Weights of a small GPT-style language model, trained from scratch on English Wikipedia.
Size: MLP 1024 squared ReLU, 7.24M parameters.
Architecture: LayerNorm before each block, rotary positions, biases, tied embeddings, attention and MLP in parallel.
Training: a variant of SOAP for these matrices, 137M tokens, 4178 steps.
Each number is 128 + 32 x the weight over the matrix's rms, rounded and kept within 0 to 255. Layers, rows and columns count from 0.

# layer 2 MLP down, 256x1024, rms 0.137, rows 160-184, columns 256-383
[[179 127 173 111 143  70  77 121  72 155  70 119 107 118 149 107 157 140  74  82 161  93  93 149 150 137 121 171 119 137 156 161 181 129 147  84  90 156 122  94  89 175 147 209 191  38  56  66  91  88 133 123 186 136 102 149 106 111 190  76 116 163  91  99 119 126 115 108 117 148 103 105 121 165  93 151 146  82 106 111 126 164 116 111 112 176 203 133 133 120  90  90  78 152 104  74 117 103 192 143 164 128 132 158 121 189 103 111 203 127 131 158 135 105 128 123 118 118 239  88 184  87 132 112 116 180 106  78]
 [105 163  22  78 141 118 145 131 124 106 123 111 113  40 131  85 187 165 146  81 151 102 157 136 138  86 111 133 162 139 120 142 159 123 166  80  93 114 151 110 120 148 107  70 141 103  63  61 177 180 199 142  50 126 207 122 108 104 115 212 129 135  93 120 137 106  45  62  73 147 108 155 104 172 158 184 101 135 170 108 140 179 158 178 136 131 160 111 117 104  85 122 120 106  80 158 160 102 182  68 160 117  94 151  98 170 117 220  95 129  70 139 124 109 127 165 110 168 148 159 104  74 169 123 127 111  81 146]
 [129 107 128 131 120 141 116 137 140 171 140 127 127 118 143 117 159 132 173 161 167 103 163 105 129 133 115 160 152 116 106 163 154 126 114 114  82 107 116 147 161 104 123 165  85 122 161 101 113 135  99 164 128 143 129  92 114 127 162 153 149 131 148 175 149 133 119 176 152 146 171 124  94 170 131 136 138 173 140 109 125 130 118 184 174 124 148 123 186 177 154 172 146 119 133 144 109 184 139 102 119 123  90 146 139 191 115 117  50 116 127 139 102 163 103 125 150 146 119 121 151 156 178 107 125 132 134 122]
 [174 144 146 161 151 127 111 167 152 128 173  98 125 101 143 122 153 125 138 107 155 138 144 139 154 115 125 135 172 112  96 146  92 100 158 132 114  94 134 133 116  91 120  51  65 131  95 146 144 158 111  99 184 156 167 153  89 155 141 143 119  58 146  79 121 175 126 203  86  97 140 183 136 136 156  73 106 132 124 121 111 109 113 104  93 122 135 185 118 120 139 169 109 130  96 166 119 107 147 110 170  71 122 132 146 145 110 205 119 125 185 170 134 146  96  89 109  97 150 153 135 169  92 131  36  76 101 160]
 [ 74 140 139 145 148 109 124 183 157 119 164 145  77  76  82  90 141 134 119 116 174 150 213 126 160 128  94 108  71 143  94 101 110  75 118 100 135 143  98 133 122 177  88 157 150  72 151 145  99 130 110 126 117 126 180 122 127 154 164 141 184  70 142 127  96  90 112 126  95 130  73 154 143 129 146  97 117 114  58  98  92 115 138 145 170 126 119  33 115 149 127 152  78 163 110  90 137 145 149 156 133 118 119 168 151 134 105 119 157 108 107  58 143  87 155 137 121 184  92 125  80 132 173 151 164 149 181 150]
 [110  71 131 117 154 127 135  98  53 126 129  95  96  97  20 125 105 166 122 146 137 142 117 131 138 158 138 134 161 107 130 102 127 153 101 130  49 148 116 143 120 101  51 138 131  82 156  61  86 107 126 114 142 114  71 131 177  94 103 112  13 110 136 133  70 149  94 144  72 104  79 129 161 101 143  86 102  92  91 148 131 161 129 151 124 124 116 151 117 182 159 135  82  72  86 141 123 133 138 133 168 116  99  75 133 149 125  99 162 159  62 104 150 145 114 136 143 118 180 126 124 115 146 147 118  90 105 151]
 [ 79 124 159 142 139 129 164 122  87  91 119 121  88  85 140 164 122 199  85 155 111 137 156 141 131  93 160  98 133 153  80 107  66 112 135 116 120 139 164  54  55 136 149 103 129 149 120 136  82 105 118 176 172  35  87 135 158 188 179  98 148 143  94 138 112 100 167 138 103 127 136 144 147  72 131 110 122 103 131 103 132  83 159 108  93  94  97 104 117 109 136  98 136 114 167 142 128 116 101 167  98 100  90 129 109 126 118 139 146 118 181  89 164 144 145 166  75 143 138  62 119 185  96 132 183 132  46 163]
 [112  63 158 153 123 124 119 122 124 145 187 194 118 101 105  98 104 147 164 121 142 110 205 112 106 133 121 168 111 104 137 157 116 109 185 157 146 136 117 135 117 130 145 189 200 172 113 140 163 175 118 101 181 124  73 101 102 153  44 191 171 105 131 119  66 122 138  83  92  78 122 115  86 102 116 150 128 159 135  98  94 148  97 133  78 130 157 104 153 186 120  96 131 123 136 105  95 126 102 124 201 119  86 174 166 150 164  87 118 142 179  88  90 156 131  87  95 106 139 147 111  78 121 140 129 144 159 141]
 [140 121 182 105 112 107 121 152 110 101  96 118  98 149 175 122 166 164 115 109 136 139 113 117  81 149 136 151 136 146 115  94  83 114 133  96 158 119 117 122 104 121 124 161 149 110 129 156  70 131 165 104 151 127 240  75 215 115 139 167 110 113 104 118  94 132 114 144  94 152 122 154 164  41 169 205  80 143 129  67 141 185 157 130  95 183 148 101 127 137 150  98 143 132  98 116 101 118  79  90  85 133  98 106 154 114  83 145 109 119 139  97 108 163 164 126 162 164 145 187 133 181 101 152 246 128 123 178]
 [151 107 137 106 117 137 180 117 141 141 112  90 137 183  59 112  64 169 116 187  91 146 202 139  97 192 114 106 149  94  33 105  99 152 115  93 140 151  88 110 111 126  92 168 188 202  77  98 179 134 147  65 131 115 121 117 103 134 105  47  91 155  75 108 168 101 120 167 161 109 122 159 115 139  91 162 145 174  91 210  82 193 119 111  63  57  95  91 136 167  67 137 191 126 124 125 156  82 130 121 170 138 111  65 143 117  70 162 162 100 113 106 122  84 137 156 162 116 156 121 117 125 121 121 136  98 178 191]
 [122  58 159  74 155 166 149  78 137 152 104  96 115 195 159 144 170 113 140 150 156  99 130  93  82 134 133 135 121  95 140 112 126  84 160 189 108 127  73 106 164 134  95  46  69 116 162 195 157 160 123 109 121  81 107 176  99  76 157 131 148 132  63 140 164 100 150 144 124 125  55 126 110 160 102 183 130  88 144 178 144  84 111 120 104  99  55 143 169  38 135  97 121 136 179 158 133  95 119 133 119 116 140  90 172 165 127 121 132 102 123 135 101  74 159 136 171 103  82 158  77  87  76  95  96 107 122  54]
 [135 138 103 161 138 120 133 113  82 127 187 165 163 124 129 155 122 107 130  67 165 115 122 183 126 151 149 153 151 116 156 174 127 162 138  89 107 107 103 102 137  91 143 143 113 145 106 182  84 182 164 141 124 105  88  70 147 117 151 137 151 180 179  59 159  89 105 122 159 125 172 169 129 159 119 170 115 163 154 140 149 143  65 178 157 108 133  56 168 181 163  90 157 121 145 155 158 111  91 118  96 121 120 124 163  85 155 111 108 101 205 159 146 123 141 113 164 167  86  94  99 128 143 132 130 103 113 173]
 [113 127 118  89 141 105 121 112 162 124 163 184 121 121  97 181 129 122 103  74 145  90 110 151 124 126 200 101 120 156 133 141 102 147 176 110 131 118 126  89 168  76 136 172 211 154 160 119 152 126 149 100  95 119  92 156 112 134  89  83  91 119 146 117  88 110 128 110 106  90 134 121 140  96 137 104 134 135  97 122 158 117 142 107 103 183 116 167 125 194 143 149  72 117 122 102 147 150  99 136 135 120 103 224 174  49 101 114 131  37  79 137 113 145 151 103 137 120 120 162 146 133 155 102 131 129 119 162]
 [162 167 123 133 103 132 116 108 118 178 143 162 149 132 117 170 136 160  94 134 185  55  57 126 118 101 130 106 135 130 156 148 103 142 154 112 180  90 141 121 119  62 176  87 107  97 132  88  84 181 131 111 121 114 146 110 194 108 115  82 118  88 173  81 134 121 156 125 106 172 101 107 130 143 160 146 113 116 199 156  90 130 162 119  76 152 130 144 202 149 131 105 100 118 139  85 116 142 157 143  93 143  91 123 146 136 130 128 141 154 134  93 106  99 113 154  42 112 155 133 131 132 115 155 103  71 158 157]
 [129 124  91 122 135  62 137 106 196 115 129 124 106 126 104 187 140 149 114 178 100 182 132 189 142 119 133 110  98 100  34 137 166 126  99 170 148 140 133 129 169 142  75  96 187 118 135 134 120 131  64 115 197 126 127 180 158 115 128 115  98  70  85 180  87  86 141 114 114 130 141 125  79 180 135 123 142  89  70 116 113 116 101 125  89 146 168 127 104 154  92  77 132 145 103 144  93 122 126 143 124 155 133  87 117 124 165 168 130 147 124 147 187  94 128 104 134 156 135 140 147 106  85 132 184 155 150  79]
 [118 172 154 101 108 156  97 102 135 140 130 174 142 131 116 136  90 113 150 140  84 127 133  87  82 118 123 120 107 128 103 105 146 135 179 143 100 157  65 105 182 124 163 159 167 103  89  62 142  73 158 145 124 143  73 148 156  90 127  97 148 131 167 178 134  88 123  84  82 140 179 160 179 115 173 116 160 137  90  80 113  97  81 132  58 151 194 100 160 172 179  94 176  84 122  29 133 144 124 103  29 163 120 128 104  76 153  94 177 118 117 162 135  89 116 179  91 112 130 130 131 130 141 104 110 119 155  70]
 [ 86 145 122 158 139 112 109 122  80 117 130 102 188 141 100 170 179 145 106 166 104 123  96 135 148 146 105 134 151  88 159 120 114 203 172 185 134 119 116 157  95 104 125 137  84  89  98 136 177 147 157  98 122 162 171 164 162 105 133 102  85 168 160 132 102 122 126 154 139 151 120 161 186 175 134 161 110 125 116  96 127  52 121 156 189 119 172 112 159 101 147 108 101 102 122 116 116 141 117 160 139 138  79  97 167 149 130 151 159 119 157 155 145 114 152 100 120 167  99 111 182 141 155 118 106  64 173 155]
 [164 116 142 109 117  94 139 135 153  75 120 107 110 114 127  98 165 171 137 131  96 102 163 162 129 131 178  83 145 139 176 189 147 120 104 123 176 116 140 115 125 149  79 107 120 150 124 140 153 132 132  92 167 129 167 150 102 129  77 157 104  89  52 122 148 113  89 177 112 130 121 120 135  66 143 119 125 159 205 158  52 100 128 141 152 142 168 119 100 167  52 130  43 146 158 154 128 128 125 117 145 130 185 138 121 119 192  86 141 104 117 143 137  90 156  83  88 116 125 169 130 145 136 134 112 130  79  96]
 [138 137 144 136 179 123 179  70 112 130 135 131  90 110  70 135 133 149 153  79 149 129 118 145  74 164  93 121 101 170 123 156 124 123 144 158 150 166 115 154 134 138 136 167 152 165 168  60 128 115 156 179 164 196  57 131 100 129 129 131 211 134 120 102  95 142 175 140 115  63 145 158  92 118  89  95 170 121 150 138  83 192 115  47 132 127 139 156 154  89 160 110 137 123 170 163 127 110 105 116 159 100 115 102 191 101 177 124 182 142 130 136  66  61  97  65 150 152 153 131  81 106 131  90 151 159 122 111]
 [111 128 104 105 174 156 128 117  69  91 179 141 169  48 168 105  54 132 137  72 132 104 109 142 119 118 165 159 122 105  79 117  80  94 153 107 154 128 119 139  17  50 132 162 106  76 116 209 136 112 136 124 106 183 137 137 154 108 183  92 145 133 127 137  81 112 162 172  98 119 128 121 120 167 138  79 126 138 130 134  98  86  86 130 116 103 117 138 161 184 121 130 164 151 151 103  87 116 158 123  98  90 104  88 138 141 158 132  73 100 139 157  81 105 126 135 133 124  84 187  80 150 135 129 165 141 126 175]
 [172 123 156 118 141 126 111 167 141 103 169 149 151 145 151  77 150  54 165 154  72 140 195 125 139 199 135 165 154  75 132 155 130 172 153 128 131 151 144 104 111 122 146 163 156  86 145 127 115  95 166 128 133 110 162 137 137 100 127 163 118 155 134 152 153 173 120 140 127 146 134 163 142 154  92 132 153 134  95 129 154 122 179  55  89 126 101 160 146 127 154 145 117 115 173 101  88 115 140 137 158 151  99 125 131 120 109 126 150 151 151 109 126 147 171 137 154 129 151 140 149 151 101  99 150 136 142  98]
 [188  89 153 118 128  80 132 168 107 136 114 124 144  93  57 136 104 170 145  89 142 120 122 129 130 135 172 140 188 121  68 115 186 131 176 144 114 108 135 131 111 137 151  84 166 111 165  99 155 136 108 132  86 112 100 175 133 110 103 115 130 125 133 135 100 123 128 125 171 145 179 122 153 118 104 110  97 148 102 123 153 160  87 179 103 146 134 149 134 129  95 112 148  81 159 117 181 132 129 142 133  53 124 105  75 125 162  83 111  93 143 154 157 123 144 175 118 163 171 126 105 140 140 124 203 137  87 130]
 [143 109  80 141 148 114  79 177  75  90 142  90 142 117 140  95 131 114 145 112 129 127 108 180 104  87 136 126 128 153 191 134 104  98 104 148 177  72 144 144  83 113 107 131  61 110 137 195 121  90 117 130 117 139  86 131 174 111  73 124  96 163 130 132 107 101 119 114 186 116 167 147 177 131  84 189 148 129 147 139 119 171 120 179 175  93 120 110 189  98  95 115 112 139 116 124 124  97 135  69 121 164  49 104 150  84 115 133 173 139 148 160 101 131 133 139 158  87  80 141 119 169  64 145  83 121 137  73]
 [110 126 193  75 104 121 135 102  99 149 111 158 138 135 133 126 107 100 154 170 105 122 111 178 155  78 108 132  84 131 144 134 104  90 155  62 167  60  99 173 110 149 121 165 125  80 123 126  66 114 167 144 131 167 168 193 151 140 145 129 122 147 194 112 109 126 103  39 127 123 148  82 108 135 167 133 141 160 117 210  91 137  92  96 143 149 162 163  73 113 137 126 160 116 117 174 130 135 121 136  78 131 128 137 121 183 172 147  93 133 136 231  76 123 120 160 114 156  92 183 228 129 173  79 156 119 118 135]
 [119 145  63 127 108 136 117 135 141 198 139  54 136 108 163 106 183 182  93 168 159 114 141 123 178 151 117 133  47 117 127 118 121  97 203 109 129 117 104 125  73 172 143  89 119 137 135 124 173 116 128  97 140  89 104  66  85  82 128 157 107 188 154  93 129 150 130 136  83  96 196 128  82 130  85  41 143 153 130 169 153 140 160 161 165 139 178  99 124 102 117 149  64 169 117 145  76  42  94 116 110 116 106  58 139 181 128 167 142 123 115 126 127 144 124 123 133 144 132 180 133 118 158 101 169 153 118 128]]